{
  "d_mlp": 1536,
  "tie_embeddings": false,
  "init_std_qkv": 0.0194,
  "lr": 0.0139,
  "beta1": 0.95,
  "lr_head": 0.00641,
  "batch_tokens": [65536, 131072, 262144],
  "seq_len": 256
}
Each number is 500 + 40 x the weight over its row's rms, rounded and kept within 0 to 999. Layers, rows and columns count from 0. Numbers have three digits each. The size before them is the row's rms in percent of the matrix's.

# layer 5 MLP up, 1536x384, rms 0.163, rows 310-416, columns 128-191
082:503574465468436431557503476468514441514535570463454503498487461514488513464463541414486407486511551540433520512633509498467500481442389466496464521497546543518520541507474492511536485489552498
114:545461517505476504519478506514439508404585485476552454539440473483462553529521481475457539519504459467524519530586492514492446498414498441551540566538460527529537539530429482460507504525505515
126:507532527552499552545511514516516463547487423535523442507527490490496520523460517364468448482508541487600504423489460508517465555497478514552532493483446501450530471558529506477469499509467465
099:403564509513474507529553518479527495469437475540505497552549469453505445481559477441499555459545458485531440474512545478574434570481452562497520494554511506480481542482496501430504497557508437
077:465516498508524520569532526411485532459500515423518467517474476471459544459473502544511506533408545491501444566550567491520558546488458549505479468472534482583533458460501566498501498454450517
112:491531492482491434460530523409548464454526544583441551534507508503418522499529474437444530502488462497484533478433465523484462465535449511491503507555446485484611527538582545517561515537526451
120:480503546463478500460515536470516523509494499509525426559511593572459517422485463561537470548575512558503456462486440509527511469578513442503486491570495540508447566455524557510535499532458458
067:522420491425559491479495594521539492488468460495520490476447502521524457436466521523529491513552488468503475501563544502432598477523459485516533475505535468491489505519497566490530471486547516
054:570502509496523546506505515489464498451484585473450500473561462578499400483402482482507505600542410458544464497472511527541521555478505532524556516513513463400494400538475511490398557561401505
057:438524539494544511568530477516518529475566596573465483450531489493416424511536486391489503535614524487437508470516529447486503528503471527472503569508494537498507508453500459496497513502481476
109:474509534488501459520449430460539513520495545499491543483453430510520518459467530448520440529543499566590532526539529552474443596579506546478512481481574557529473485506445456432457460421446460
102:567520478493457440526575421543469491491567527561516454538538465545462475520532475538482470522498468554498432540570424510499569498500495551529496498495500487553431497454422459545476497512447464
061:407493506549514496468546505514428469515503550576466436577523520516550585485561490467554515466432530457488449470473454513507486466460454520440465467425496481536493452536499502482533435521536506
134:479528518473535533527477513553481451543448492536486436473566482533502503591527557490463509506525517537489524464561490539460514540487455554513518492523470449466486601534528496492441509508522438
125:514469519460536503494527490477460513428588488455530491545542519501530552563505512516581503468455512499468490529499476482491579489498488564482517477525527490488498489528454447486460402465525487
105:463479504503510457480509543531534510506471517578473511498484505550490502603507489472465505546524571519501551523515510559472479536409554486512607513408413525475490385606512508411460538519513558
114:477525463527411544501449520407452512546509524445522470514515526486470456437485592551470472529514508510489524523440520549529479504484474490504530518566508479512558529494528580510516528524558450
116:542434540557451537478529493441409550448503492499489481546473520500471530531446484521516503578482450461522497471502496504482522538577486459479547529406543491515476451551513438456479408590527510
125:526507520520444559455516522494522490541560503505537430514481501472498503471540467476548552482482489466527487583472568452531504521570471543493501480513434482564470483533466479455488513552489491
114:529471516566590477509404453441527487440533490538511518545516480489439549469577462479501551557496536440509436477452443516557549474502566506521468422483531512453497490474443499509528484515440537
108:489431469504460495530498546463471474474451510485520560438514525517460548508455449546482602507509489449544435573584519492443510433527472497502417454509557503520545504509533470513511472512479507
105:458460460508474551526496483453493524490522536512558500514468510518482606469547427503391481435463468533535502585424463493478535447499463507465516517513342504448509424484520457578492471519485511
111:502566580527539515507501481499536483385532551511472526535502531490468546496579498467499526511548492576479468505500409412472468467494472522477513512539434502489524379494595485467528457551521387
125:487526470529493527457512466478482456509525500549557493490470492496469574539516524479488438502519549431479488491548440479458542443507463540501462589558475507482431487448542462536464456443518458
040:489434557490481512477579460465477472444509506495497572519532500527465477457500417532452479462537545511495530525513446519519514484490477487510486521456452525507486473558533531469454592496452510
103:465543502478476460547493535433513504450573532441520533448504485492511405593490476466529486525464472507528485489506522496659493524569498515459577394447542553490454494521432560548581440480499501
123:546564474518499542525509492554565499513461497532470573457543539510532515498492455485430554487462530556407531493534492439458508469512487522496555512410537474496537446497531474527492480486474456
126:505514451508476488492530492556536446520444514531504464536497453574515509447521479504446569430452446545539415509612523589512494430490396550537545470467510526502546547465500543532559471487541515
085:532499522480468483520478498417425555517509537491455525496469519554557528512518451437517533392481524547525520442548415511503502529583485503502472481506388490523480456465547394383469535505503518
122:559552444491496444536533458511427476461573599497450461493441491495492546463468471471567515504529505542492475464482584567452534425508444477560494540466458515510486567502573471448472529483462454
102:399498554596486498486499515492517553495483583538517518531569501505441448510422541487451501549450514411496472552424494483481556464543558468513496511450476560433524503518507449492461516405500481
107:487508546471496510524513493517494462473516541503497467444542471497459497522541577525462479454516487442530574538431492463562492458486557460507468493511532552519566543419488594533458545461488535
087:587470475511514478519476540521481480486477458545452504500517479434503430430491526471553522436539497528505502553470518500486496463526520518544528473533455501551475524481516508506545467518529496
083:505522557542581495421484579454471474455499475492482505512517523505564529491542556531560571510437408475481539550433454506493525516527462494540522481482458449504533451589559507466559554558445465
107:502554552522496502461491599464489529476466475453484541532533435515462583526577524507482490483504436491508459532473477493441465484606452526484445553480451544453555471495435487516529444508477563
107:501544392493503537483475518493450478593448451487484516540463525486480493539472507557527481523520488476517461507484483485539442490501511504560592487473487497482521493429545544418425444483479419
124:465509446501548493458473556450462493489524578520470510517488504528541499490445563489520493477513499482417484485485501420510512512543517483527551469455461548480561456477504489495546493485540577
114:498495597467529511485586577441471486474481497513547504493599542463543581491483529412446468503542518427466445565468502526499463499487440511431497516534473504437498485447510500517466454547463524
089:471428542548445492380437552452477507473524508452541564518499508491442527505518533433454564474560511552556520477545496512486495499476460512552481501408492506510490521448527472544537516508493467
120:474504482516428496499464472502464563456500511518487430539446483526507478505496487491475533489522524421552488552498552541463469488497554503566508505530495542540504525506506446494430599531472444
117:563519549503489466601473475535419419568511515511437544454526494541531510476514528472500570400542453500546512453616506555463502500473600468491550495472493554459498458459480358512520500530467457
099:490444469526571509485502548495451487543460526501530505469430502506488484469556483494499452471497440476503494489499491534520522568488477425454470526492464562421521525447497504461465514517578514
020:565519456468421502534523494472507525487449455407494532539507527458485521488547502542523485527473533512517474577494453537467457486474520489550474519479522489491467525491564512493565486481531488
117:472503562477427459532501555494592497433500516500554464446536473442529453522501510518511546439488442526499544529498539452452537430502501580526567536544512495493464424421462559482538570520396509
094:492536446573537531434492445484485501431574497495428521473442577513517480466440508543527533465535499455476485497520437534416479522534531491507469500552518515538510481485515406444529509454488511
026:459477580501485523535478448533528469507445490473552486398454454553470480530565429486515493489464437514494425461535469544566453443554456458519517464450508546581419489459490467462505506447565483
096:492560576611480442482506504546404473461455499531542482507435503526470487542546516467537527467542469551534478498544572547483551508535541469498431418504529483518486491527486539521530514526585456
111:457475494514501513511528459463537441496499472524515446551488492457501473540559438533506544527522458516473514523487446536466439534507531454495533522502507533444493503518468549488511560509489512
083:497453494577517504540464539534481515490479531502497550531533500509503479511505439511523496505504480559576532516478592505432492457493537519486501516485454431417472512468555543504517521372542504
078:515539572552531478531513485462484469515495472534519516569450433466518518576493503485483562582455449525598480523508503517458550466409491503444525521513503541502596476501597517529491535503458525
076:540423501509569512507473525619490430492511503524443440526529519493491466521516489496503501474511475529470460436487562431491463513482466461555467559452451523472580491518503473473596454455455538
130:485519555516484485449501543544459490464533426566523567448497514537497511519466466475542472522535544530417470448486500454494474515515521580527509444457465513536545467451528498555558476449551510
120:464459541600495470570560523488494495499542527436520521477427535530551495503440527554441535567521529544481450491466525479436506452518545480493498525468570552452539466478545539525491507439525467
062:537530421528507520509528508516472492504548542523538542481532484541471544513523454543485465532547540497505554480558509526564428522478446475507478423553506578481455518483455466521452499552452481
122:474480540562489548521490507524521474504479556474518525541502462496489548527575486482458497411547514526557375480462485488542545421428535539569498477510515475483480530502552562415520435526509428
136:443492538508508452500468545529593456535505477523510525582477465415460524568564498505500431494529463421477527527512401474516502508536494485511486531502486513498476473450465533482522514501491568
129:520492521482529590475513493558427620474570426525477522481538483514497488494573507458456507487515503495363517512465535532481559543528460520491563471405457573541518503517500478503496519539544495
037:497541492510497507508532530499530559492530535478481525482507526452556552483465537490499449545448482530538502462480487420509456450562533435476527469477441466511470545502524504458479421488513481
123:470541516448515527447568447595511418468459518497499427484506462519490486448537479517476458531537496489504536522401528448515497539542516478443527495510545598498498522491505559561512523501515429
122:487451533514504503567469548558495432524531495513436491534549456459564578496462452500499471527475523482492448486491532508451537489593527528500493474541589448512509533532474466507469546501526450
133:529482494528502475492492444556502533491469577478442492551460415522510488610472561447451526434534429469537466509472446503500520496505440491535511543471476472497471495490490507522457566502497515
092:493556464535447513417482455513459492455405539412452558494531508480491586461529419490563558548570479425513563595548518467482439506479493493427485512526427465484503536420477447504462479590545504
088:579427458471461471468425459513531446533431516556527491541476508570502516460489527425550562497536458526474468537487433545564558484503542487579507532552549437574575537478525468445477470537508598
071:411544500515460576516397481502548473524453564526562522528496494444527492513534471486505507474560489478499418455524568516493498452509519486517559477505497525473524479498499513513519501443515535
108:476497453436513542494498501497527489495545538504477528501528457475459447532500450506495493519607473473429479554491488500500499465611433541494518484502499427526478476420416548544513535536532513
068:511472502505547535475547450561469494462531537480494474556513452537530502546450530502446535472514507478386446455475516473455416582448477487490553538509479596531481517513533465489518452540511501
112:512503552544545528520557554551469518466537462487552513459509529506545519526513409494434439503504522545437488489482520493378493478517507510544471445517517460500540459502433563489460549506517543
129:437514528518508524530483466468512553443552506472518518453511539522421466460515560451528508544519580458465509586531522514542519439512531397473450519510435506526581477466481444572439492468525515
117:512360548472428444481422557500477440507539501502470573582508480450469511569502438552486462509474470552554507495510505567516489512482494549462481507537430500505505517449504510503546520564485513
094:509432510470486485463439506498488385485541500518476465451554547490524503541567463509584465513508540503515502483472534538469481505430499441560481479429544530490534449420537467476459485518510512
091:547516532517499555514529524514465540510452510511497519561399406476495471549469500437498548476535450563550523562491451551477520487460554473614464562565481495485519483469452510495462482487484497
092:561506517557563428479521526558519497484510479471426461496469508463468524476501515490440443540579499488457447495516524529516478479513525445413566499464469506516478560563473528476525454470493458
045:471538478525503455482444507461440426525512412458473464538504499430504451456521474488541489492582508534509508466461527525482449477503485469464456542423524502482537508556510527503472536429591501
009:416569491479504492504471473463537439453470430521532467543487498498501521535526493484466493486441451457494456489491398455490544527493502403526450454483520535544504522502468558548555552524513552
111:550426503504492550514572499561496438474421544506476483447521496494467525534490514489465575492445516472485517501508453550464584527478541497536482474479551439472516471514521438529476484486481393
094:497449459578516497518468496551463553552508456531480553573453491501466397543522527503524545522581491498515527421504529525533477433519522453489539616501564495487466496496503541516465499505519491
099:497512555434578411483500542528441432391454460501514505446467476563488513493510437457523434538444503500522489553526479498498433486550508475482531489537485577486450459507558492480526513513523516
086:483565499519459453490519483532523559393591516609522487482471459450485466485464502553375526475484572546459568535509497534546489506579479478508529502490497533454558532522493575406513581444585418
122:517437529537481499615507479510516492541509450583521580462456508477472533467489498450403553539503452493507473418499529506435503498474502579572495455461525499536560513500527494493524431463490544
119:493504503492571496433512581517506496496473548533487506508531506494487522455500514501514432517456428498545460508496537460440446521553576415487487453460503488535464457441417462486486579422465501
124:515513414566541444465525482519503545549527425515472508527542487460519569470492470520486486469519443517417482491512415528501481502496515462488527527481488506506460487501573474497506471509582447
130:484471523533515537447471493522502421540484455532462525491533500477472543450516564537540564506460457482541475512410541505515507484432525563564497441516515557472520498447513549460470554520487467
121:468375515553546541543537510517476474499506523473499485465564485591497446475519499441402449529515536513500484534626524459494515496503555480536552501444546497463560530494529473460539570436507443
098:592468498454528562376475495500528520487478445477497444486529575454493487569491475540529531432540521531433521496516513572432552514524529523522458495551516519479440548480493554492481523549523547
101:483461453584494480491462557599530473531529513518501460508525459530410441516541534520552531483502384509504511502517493456424518446472534467539582484522531469492463505487502574545444481491476480
099:458497486466470544422490512494492502499490523503514488476422498552494500508513572487463516498459467525467448528483482629437560516474480458460480493503520563546468430560502498544519525484479506
086:523525447537440477492486474541516508461466514477544499536460540501487483509457510474557492584531497548497393500510552517520482487449534563520412430492468454457542582525490478517581480503478484
113:556571508535464519492581519542423487533493477525463493509525463525599537479514459487533436562520470478498501618461419565487465528535551504594493495444542512465544541511476489479499465493451540
140:504510506471522459459464501451539522466473549532401540521395512531499569449495563510529507433554564489493530456484545534489486553473453575491546506459461524525518457411449499473489464467530450
127:510523501535569500515506529535590529476520455540496514553504475448550512582522478493526500469469506502507482527489515604494499454495555496513502544461547448513574548476444438471519495556556457
111:558556487504554495408509572555548424546472509521465566498488473464470555471461522505481500581541516495517514514483451473525446472511515450485525452545530526472498431472502502501480456473502440
050:485519500512494485525460504528499523454559577502526524498543515510541439474469486467434525510488495506459429534458549575462461445498564510545491484524632498436518486465503446477563510484457462
073:503545545471514472481468435501505550519518544522478553481517558512456545520513494467484604520502508465572477491536511482515498521512398524435511422500481509485536464417512505536516532541496501
118:475546511541428527496482481466507511489429504556429450513523583477491487518500526514418552400456566504572502516405574456451530543481501542506474499463506544481540485488468489473551474548496511
108:537441521489492472549486494463530480392461467530507501506447455504576488497530509570586512461516404496532448522499497485509435489554463607599545481527564477455545477517497465565524538439441574
104:439550532492433498439424536511526531487516550475488544436509513506537562491513438485463488526503465462429491519379498450492391466523425523429487459378481534473486468489454526492512473557478504
093:537457499482465508520542488468486491538538468569579488504478436531532512460459474556444496463464446482495479532444499516515455525527514513464463464468483532476494533465544459444461507488461532
065:487476449487514529559482481493515528472509513520481497470568480514603433549490406505545430544518467537513484468488534540514523477600447492532492445472516537533458541528585502524511495467479455
087:448516492494633526520568536516545537441571442446542458472520484417493495528496454515500468482507504569555476454504515513472473487488561471482419441463502524501502559514549505473487516534476548
015:472485558553533581491498418510474478572495563449496440507457462524475447515548486428528551512523544509533508565452452461502514453492477385522489429445523540501548562511474541457534526469443469
040:521418498515510497476446532579564442464478500473561458479465515522475488486511456485450527449537442474468385548530471530487520537556473514475503538467499415523486479455517556467436519485453514
112:459540534540507492461453449420504564546484589483521500551532531484472482470495504395496531502396551528500474473522475496445498519555519555492518470476485523521550432445455451494508512524568500
083:456474510474505426498547473464471454487515523462465491566462467484503517535547505543576477420521487495509428467582534464485573393411535461478529506477519526450504442432571480499435491521527492
112:529460425519514516464548537570449553529591433403531516499415413487472456527440471471490506516544491518488450574524516522506523516465501531512573555459545496501424437491540441551502494489511534
100:486522458508469484489456505527492516446482506551415479485492561494479528481496557558463498525558512449478540512525430513538478468477474466491516477474530479490433539463510516477497540464527584
043:439513492429477524538508468522546541509479525481524506525552455490516475515487447454520554583472468502486557473553475603480504531456446504437540428505483535510509503498466553469467441506506427
103:486516522525490525502560500490524593467444521600575389528472527519480524490436457461520518474550573488511468453474551495533521526559500501526528496538519486555497571503455450483491462517495527
# layer 5 MLP down (transposed), 1536x384, rms 0.0408, rows 310-416, columns 128-191
080:530454517487488512500472520398467480551591536571482537521451484509442489537449493461540431490539519520459536565465538526606454470440563565531485523509481508443514490503393464489483478520454526
120:491448533542416535472548486499490536558477518476532475605383453533504514488496554425481488460520512517434467489537496462538434506531532531502497408472456441523486530461513521476470531488520501
137:497511497475512495449485469523490594536486443482575505609521512351483467468497568465500550526465465488454504547534524519473514542475527480464507542502523522571575529474532476516479475426567485
096:492544498484556502489477564530505606536478510468525493526487497470504457653490516519438508479511509487549498503440498493551482472483502532532573488577502535513528550552504507513502479522503489
075:538542534511449565547527464481475479454485552420491561438489553439503543478455556492449441511474441514532486581543520519528543481520552518544536540553530516549509443591468558483452549437500553
110:573506418531514456502528540525535504573492510497459478498537433544487552579527476509447485532473551464532556448517526516475491522506489465482483461471516537491540460499489517492511422538535531
112:546559507509506496543496452557416521488478551473518472543521486470486546519399466471445496477475470524526556511502491527532516569512447505485461520538579504565536467512521550503572438409504489
065:500446447462536469450475497442489543552563463506484521500597458476553480427466476499466518491525482528498533547519475493406465551486541542488549374462500488534533493499492515482526470549537567
052:590523473508470620469486454520473520444450506475519483506514428549526465458437487536563541515567421460503487454506474528473545546405487485456548494487430441515548481534549468523491495517481455
057:513561530552566492498438538520465434472525463525453574413528459502467498503469454466555479612544525461520550439463443546533426454506469548438470526517531508536480473534498432496462544455431541
111:555497462476508467481522534491490484385475525492499508538490588485578438528484508475436412503501526436486503432492518510543514554504476527456508589427490550493534537456536500493498511481523527
104:511541499502452586503445444513482547492457473589543477482476489461455516447479466501415509532472440422438487427505350544500506500501519499531554491506526461528520600539497437516519494512487536
076:536464491472484506452463449449541476479449477456410480550450593546553473486456402597480466538520506490508514484494458593520478460474442469526475596535493485513496504479466462531445511495428533
115:513536501526524468531455482549463512459446491450460518535472525476478529536470453553509545438519485459491555494546424492546470473544479509531522499618541525589485542536529416462526443579496540
129:546580486489503600450519474542529447475534540474482439506541575489457553504498447551521523512475412480492533454487431522502487467532491462531494556604520500485424491447553483442564466542483510
108:458448477474536466521476545500447525524473467429464424446525492511530568526537556485565518522497476494480509511477501500437499534458476450482530505475442568555456490610501427611515442420437483
111:527543574492405508495502461485549445472482485430455460556402536513551423505543543498506568554515487432440482397507522475480467484516496468490539488483530464485521482479506498421543568532554500
121:486411447470493485470538454535423512559524501465467444553476495528483506480470497462553498586468508442528475517503455483455421541548452501469512458545436494511551547542523579495552509464500536
132:552561502461419457457399563482521468518493519535471558511490493483494446518441420514478532508404507487461517584442498443452461551500486530575529524600480498525575460541491507442521587529572496
124:490539529476475494506411474423487528485475459462521501492468548541493482522495447530543530509469496563494527589552471537545506524525468412464497454506465485462481461511482480561479546474481464
102:418484479479502554482468495481563487589490496493500489463522492538454459472460540504458437547508446458484556495478490555491501488554440472498531461458478548551498526465465521506448499488502505
102:523478466540535470471469461452474507555533534396514516473491529549450552544496497494443497445450466512564473530557492489560555506542462519568548520475500509429520490557501441467463480513497502
121:549459480424483498480523512594476516488475539518484518485523484552492504504473539505514477526484434568400523533479436465476501566501525442504502540490461508489560454502489566577519510449538466
122:559436502536458478581524475487465521494483494478462532468517493558531532468475509475555462551458574498513435421476460472525487502557468484516500413451550516460538485402509465578484528403559479
038:481484543517591543488563475532621526472485469581543539531533489488455531499497503501477488474508493442504532603448562523406517447516454468562496502464507535532433459467452556532459458532539506
104:513541542473469480492502544537444569443611476414484555535464502559533474453456507458582451491466509492540466522465549506510508557465495533509529499483541543445480496538556546448467544449415536
131:504456531468527504589514459413513445516490532511419478445427467464476434559487490508502524502519581549510505590538451550455388514493544583521522563485512567469493504496497520510540530483492480
139:506499441461548553523520472458418536544503553568479480509474584540460552471579475577523409440411450458490475505420533518480535541578548520593479542504552472494491460543496580481562492571527447
089:523562555523494486549510471558440525482406487426423469436494513513514455518455521497520523433438455530482590488444470577564559528495529457506529472565548508470458465503589448455479496486511535
119:508477449525504507566583446515521478573509518497493514531472600536466440548523432506482503466571424448481397506421446478433428431517382476492510514498575531552495483533497464445513434575423503
125:558436444412506584501514495474443469470491446462467589447457536477524494538546469527531499525494495529498453470556497511469520519500533563500519526493492538458479550448455523477434511515422474
106:541434469525527547492461519463472551485477518554512450485470537501519530520520487458492573463397485435498471532453489503543517562488495432508522457517547478500498465489506488549537482447477480
081:532471421494549478528553503479443480526531494505514542545491486456496614470482608484512476506569471464505487535461552498545483487574574567533486521531519511454482492441472468563419538582538475
080:524564527540470504444481491494528524536513548457431529535506458531553511453500456501618478488465458521495448568558508506496481451470490548428484464528507447468515417489530487541457410494435562
116:515481533532422524518485566485525531515515538448533505559449499403477563552490422520494483450555480479435478507486525481572493516609504535479503450478581595543519539499473463558587401483481528
111:469524517455488527486519556508488505549521540509551536503432504556508555424472589401505515456478496534460515503556512491534444497463508441548474480477504469453526507396477465490542503461431521
116:509509552571487430493472471470534503531578451465519543496526549539496504447523545510574510447541535488566516547461435504556434527467534506484510482547489537457556441543469548467478505481481473
103:549467536522463534490523520531473475505507494498492540510520431529551478471483466472605516532465536411503541486471518493481515492469436519467476433454446465544472536462459484555503496476471489
100:469517499476511514503441476567556449487441541493430460526480528453504492461488411489493522466451523595516509493563567542497427422489471510581516528476511484521526537538533495486502489463418478
117:494590386497471444543527499521545558489521490496364515508469527493464529488478472536497449553556443462501498551563428474495443473509479431536466481562476444493411454583530484446502492509486486
112:433497535471506499470507546521492472530550516526546508473502570477487450523535547541469523552510485573478501457552524512474501673535526477483545511470527583469430524422457464520482535514451455
098:522453481487516462544463424520439462436448468490570516459507532501554484504542456484422484505543480482530501483475532506546471533462485448495438514450411574536441505532423499529530507478498502
019:520545465525421519480478505532509509448476431515507389501504472495520542488473453517450543508555522461558535473502535484492413589520489480449563496470458530537515545476536589536509561481472486
114:532483428466520497526521536494517486495529464545474517551557450447518504570533475512557498515497474455407508450524467503467541554481502527485489516491417595544513486442459507500490486488491519
093:488521545576533477504479454462515495585557467500540420444474491548506539496471515467521504466477512498517557446504484547552522490498534415511553481486538523448538526539544434543608472550485519
026:459454549522519464525460441492478527500464440460551503439471546519520513535482533555593529541475451463488501462481357500519554491495550480516442518457398515523462515478500430510436506480535497
103:492492606487419407513491466532498494480422498470510410569563549543478496530568477514510463543408537535468528476490552436543518490501502506500516559539504539524480602518465533495520474591471469
120:527505462579478480484509479548454545525410458457443397476467520455478439494432579532452516445492523457495525497515464534501514509540518489454529540467492527587506479523572434545441495513475489
080:514393529526438452505434478520481527526538520482476514446409519504516553510525463512521487541514475531490490560450558452491531515523456545494509520489442493527497549474469460471461511536547521
074:503522473500538442570493550471528455470456479511453473453472451555537477479488468504514509475459513529539557511486517496480511514526483485563519423493528590488475539548551527543471510504475545
071:541413527547484484582463483532543514458442499498518438537478436468518431477479467439450505462456508440535444473480512474485593569432539563535444479498517523511513519426494512461460480494433538
120:516556460538553504471494457454497517467499513527392454482496492479541525500588547548450492473470549417499500531471547574498457503531529454490555544526488435452480429547462457411477528517448477
111:559508468492475443493486459497499503461476518520547529515435513533525490471530525518523436511463480530494503487559433505471546466529467499459547507460551467440519549476488421478544595536540449
059:538442551537536564505457512489485508495544436500448483563474467459469469536553530479459547502491498447532526492460454513435465529530455473532570484434545496529505449530541452465510455485382453
120:449479571569461445545499434494458567532455546509485587418572529467502465467542552504498482431522555541476399551472597451577463484500489457493483509594475459460530557532513554555504424453525484
144:523569510559526452538487485519463448514552495566485516500432495529477474477477454478531550483534538502628458482493484482532533496495562518510430525474509451511527446544421533476582511511516538
127:567520470464457580476502473531467556523548550435489499471571486476490525463527513460466466484470501511528539539479434501485411498475498461472462532501488567420486478470457512455566512534465473
037:510547543512502478491455520496566514505529511564541504485456566536447546466539432544522516514479502539506492473493508529479464468565457481496430532579414469556532477518467435459520515517500520
127:467480522472536516488459529495417446518543519414455457504479513533444472523482520496500440541623498444503452501541513518504504501518465420537461495453547492491445473497586528487476524466564532
123:493506517440493531482480471529464427468494462406545515495523532564489469516449396461490509490455458514518589484550531426504472532504514482540527456524545544426462513494523538458443458523537521
132:565437493510458467482463495460525592452464560489434435469518497476477599415452516505486465511499496552478515443503540530492488498485483467563525531521521528540512507501566540499524561529482566
092:458507512470447515475517403501481556394481566503528505518527482501493485416557453564502451533449489548517494520489501466453556459486515509521500488430482493484526515481511447497526505443468510
091:500455570493562478471445453474510560524452495497494478496548492553498483494507536463568538518529461486464523512481507478517541539482497540452563533559516488538491526484464473463491472516456559
067:574466474484464477541425496468514553532494607552551495506534494443489495450548522489524487396512570501443537527474481514503534519480467465459561481466591516532472505464502547485458531498602539
115:482486555501465404488555533582497494436464490497470403446425498490493485555495436452517503500395516445503507485487503515510583531523481478453466564521513475449534449456471482453574550466477451
066:468513451544515522500582404494497528575517549529507376498455470527539437454590503521542492452525439520507432495497440553508501523458509589479542476481411542529396548428488533530525491448544502
107:524578531519499560495498502534531527424486513568459494449515529500470505378535479477400536514517510507542528486476455470484472497562581508523511494483572398492534546523521533502503487489566530
141:542471468453464576485464451513487566505477531585525445517485436442508504494496482522534565455486463480547525438501470433449452465412563576474475475488545536469474478494552519398486517501485489
118:486534517543468529489549523485499479522495528443469498394516503499444544500517546471534513539541484454546495456498564510483473471555530447525428541495514568497426431485490530516453496476492527
091:566501576536455508599481447501550482514433527533488571502503576464506488485558471439473582472465548484500603471451486446547451510455465496595458479475564423496525506523497524497448555563495439
101:528470499422564502496524522444420515510498524506516447492557540469506506536501448492494483464524526553510475591486454514502512524443544496528598554543495535483488477501420502473547472552469497
103:467534577448492473500430513465500566501485424456426483556531515537446516442520446510457472428535444536527549503467488596525576460512515515466589483533427525523500568621499466545474498444544556
043:478490490514534506503481499435509529485488463563546556521533470463543482497526494512436434518532439483530508492457480458500519484470540430455431470508470538433490510462417463500518545510548430
012:543506474513522560552496513489457538500451436437487540470548482510434498541429429525522531421399551510493505534549529417479513456523480528534464497445481493463545536429531518526462490511461487
113:406495595531551469544445415488496522493415468492529517492482516474585521446456455462524563468495566604524526490460527490498515560474469512478483465457474525458629477630507596424491540544479482
089:522452501482495525533530529531530500477512471537507450569507548500560548538446490510524531493414429551463529463510529548555532488474495554542586359619577451540481469427472503481462483478460454
097:506472494487526520520586506567511492500424460479467450507424489442538516460495480538572551487405513585465476500459427480477505521511481475515506482533444576547422609466457458456481481497498553
081:484491537522509516518494465523520500519522469501479554490535470541583518561529462506467450526479523465452560529509431468459511473561417543549431467521559451522494491463551404506548550500552497
111:501532540456474521469504506498467451504546512523526555450520491478509506455559509523399454510450550454518505526546565498552548533547514464512462448472500501582480496552480503472477536536481437
133:521540466495475506486508481448541440441539534510506541520507539507488480464481457538467494450450560518540560508489475505479534543501510540492477537438421475447446485528486515528451523435501467
115:448564543517496507495562464510515461466500485486476491451497521456496580512496419473554531472445436493513508541518450515442522458414522476518511551554531442439457521416509466502516455471561545
128:490478534510541468549509494492499552497504538414487475521509477496580544498541428516502547411434483532525519445556534501490566528496456442546440563456549457448480514538458542476511497464458465
116:477541542583559505449487548531459529459541518470508494537487472520517450525422470460545491511527477575589505514454518483516496510521480574562548498582557494531469442486529529574450450518534528
092:524485512519495475450510590462495518483519473569489492416562500476380522497477548408470517489531420491487507484509497481463553497480520579520488544491540539464555481549471459563494501542437486
105:441434486550512452504550474441476537511521431535516611535506502497493545467565451474520597539465494504431503512550484493516523407523455482589552427458522481591491476515499501484414522557483459
104:475498525456575538532577479479461543493526515455522454522430484508491564488542472554572544436567467499503513473603547465460543530428486465542497464475528461466457438553539507520541443492562485
080:512444526534499529498445461522496550520490545482548468551504498533497403503519603543531532530516432556451470465570453435592511519509510545539589492411480536488563535504473496532527530475522400
117:558508517511479468495547540486509462525486516484510519441531494493621549439468456454394475507491567510415567526495480497417578520534502490510524480523514487553557504498439513443483445505502513
139:544456473433523526447469473500442513459503528532457521490539583511473456406587479515510450524513439503524540527537437422535527512472407487408499521459446508489542484486501472426544488395526516
119:513524474497495567554541562489489473488533531429477489517485473492478482534563464518528481564506535450484541490510451493493521502519510525494501471469524504546604493510482525489508479573506513
103:554491516455469467507515496534576466499567485490483510504509456464489510498458515455479490499459436543513525526496441476496426470422537462441461466523505517505475522459487408536462507501461434
051:524531541491501465575457433520462521506529474457436503486530486482541498512435513474511538532536485477489471468499512414448506522532536491585539565566564454543520535465549499518551517475511545
074:421487533511468495526446413526556554474513486533450528522571567497520527453467462564451552543501468562516509460489527453484500456494526493476507503475502511519497541540562469502479452470449526
106:453492531535519448363517473539486497488544458424523519430483569513526501490567475513532469483437438468521527436468405481522557453538518416546471580494546508507615511450524491454531455489450443
099:598495502509527497568421505481572431473536488468490549523509515480504454463454463478488553462543468464484500600505555470557471477527483472486518438489477480386543515526527482495464483497516576
104:511534463516548458511538540590484516434414541506528495468521509465580529474569578515540474469506476502502520415447466462493477504559516509564459520502477534451462491544493474524459600511515477
087:468463535516512560500501562430475574505551506499415535461556515553531536447505437545466544524507486476564489558568475472500424505484485511452495443578525501443526541486510517493547546450463515
062:466460488538515510535449469482526539565518472498555517522493510484513496524464480558562428445542453506424476483439506470519542485543478499530534465517483548440566434485408506479439510496483439
084:462520447475519514512453495503481447512467498435557412486443473474476502560483511465505460541463540481473518473595496496549469499496424513489542456501471575496498542438532486469514484485404537
016:554488435471515541498558487490449504542562448520468524452527457439492465462515509470571515573465583568553495484523475505499485512493542460473451556449531500495575576490506558525513470473523470
039:545477489490468522496481516549464502480433454471529485489608523505512498526551494506444583519503441458490508514473506487446524529627503514532474476433507447580573505461459528522405464542465552
115:499565553407452534575532475566476528509523461502511505498482547563509441520514445516512486563493554530472516487523462489430568569452475496509486508530480563506481530588496506461480513445508496
085:489517491421513483510509448424557488500495430487519551529514485492434407537528506495523483466471494493522499479505507512489512515499474475527521486525542503558432503462511491487521431484487554
111:517501522455519509458457535482517500472483489463549507494522465532486520467457485524486521467543564503498538525533507528528481539431480473505508474518492452504409547569489505603502494537418522
093:527529449474593528484484430489526527513526431488492545506488535488521421488506461505525512431490522489510495581480491470521496494490514533390479409501462472463480553594501470473475491460517510
043:466521579510513574529441543467461482534438497441464474511517498500478524553508439522537465570487516447520512455481512487401548548539496479500494470485424537500539502445484526500498431497524507
105:499440463454513532527603536557537478504509501468523511490440475550494433469458494513561506486489543544581478448459561464469476473536533475500480480588445493584457415581495485500498532519481544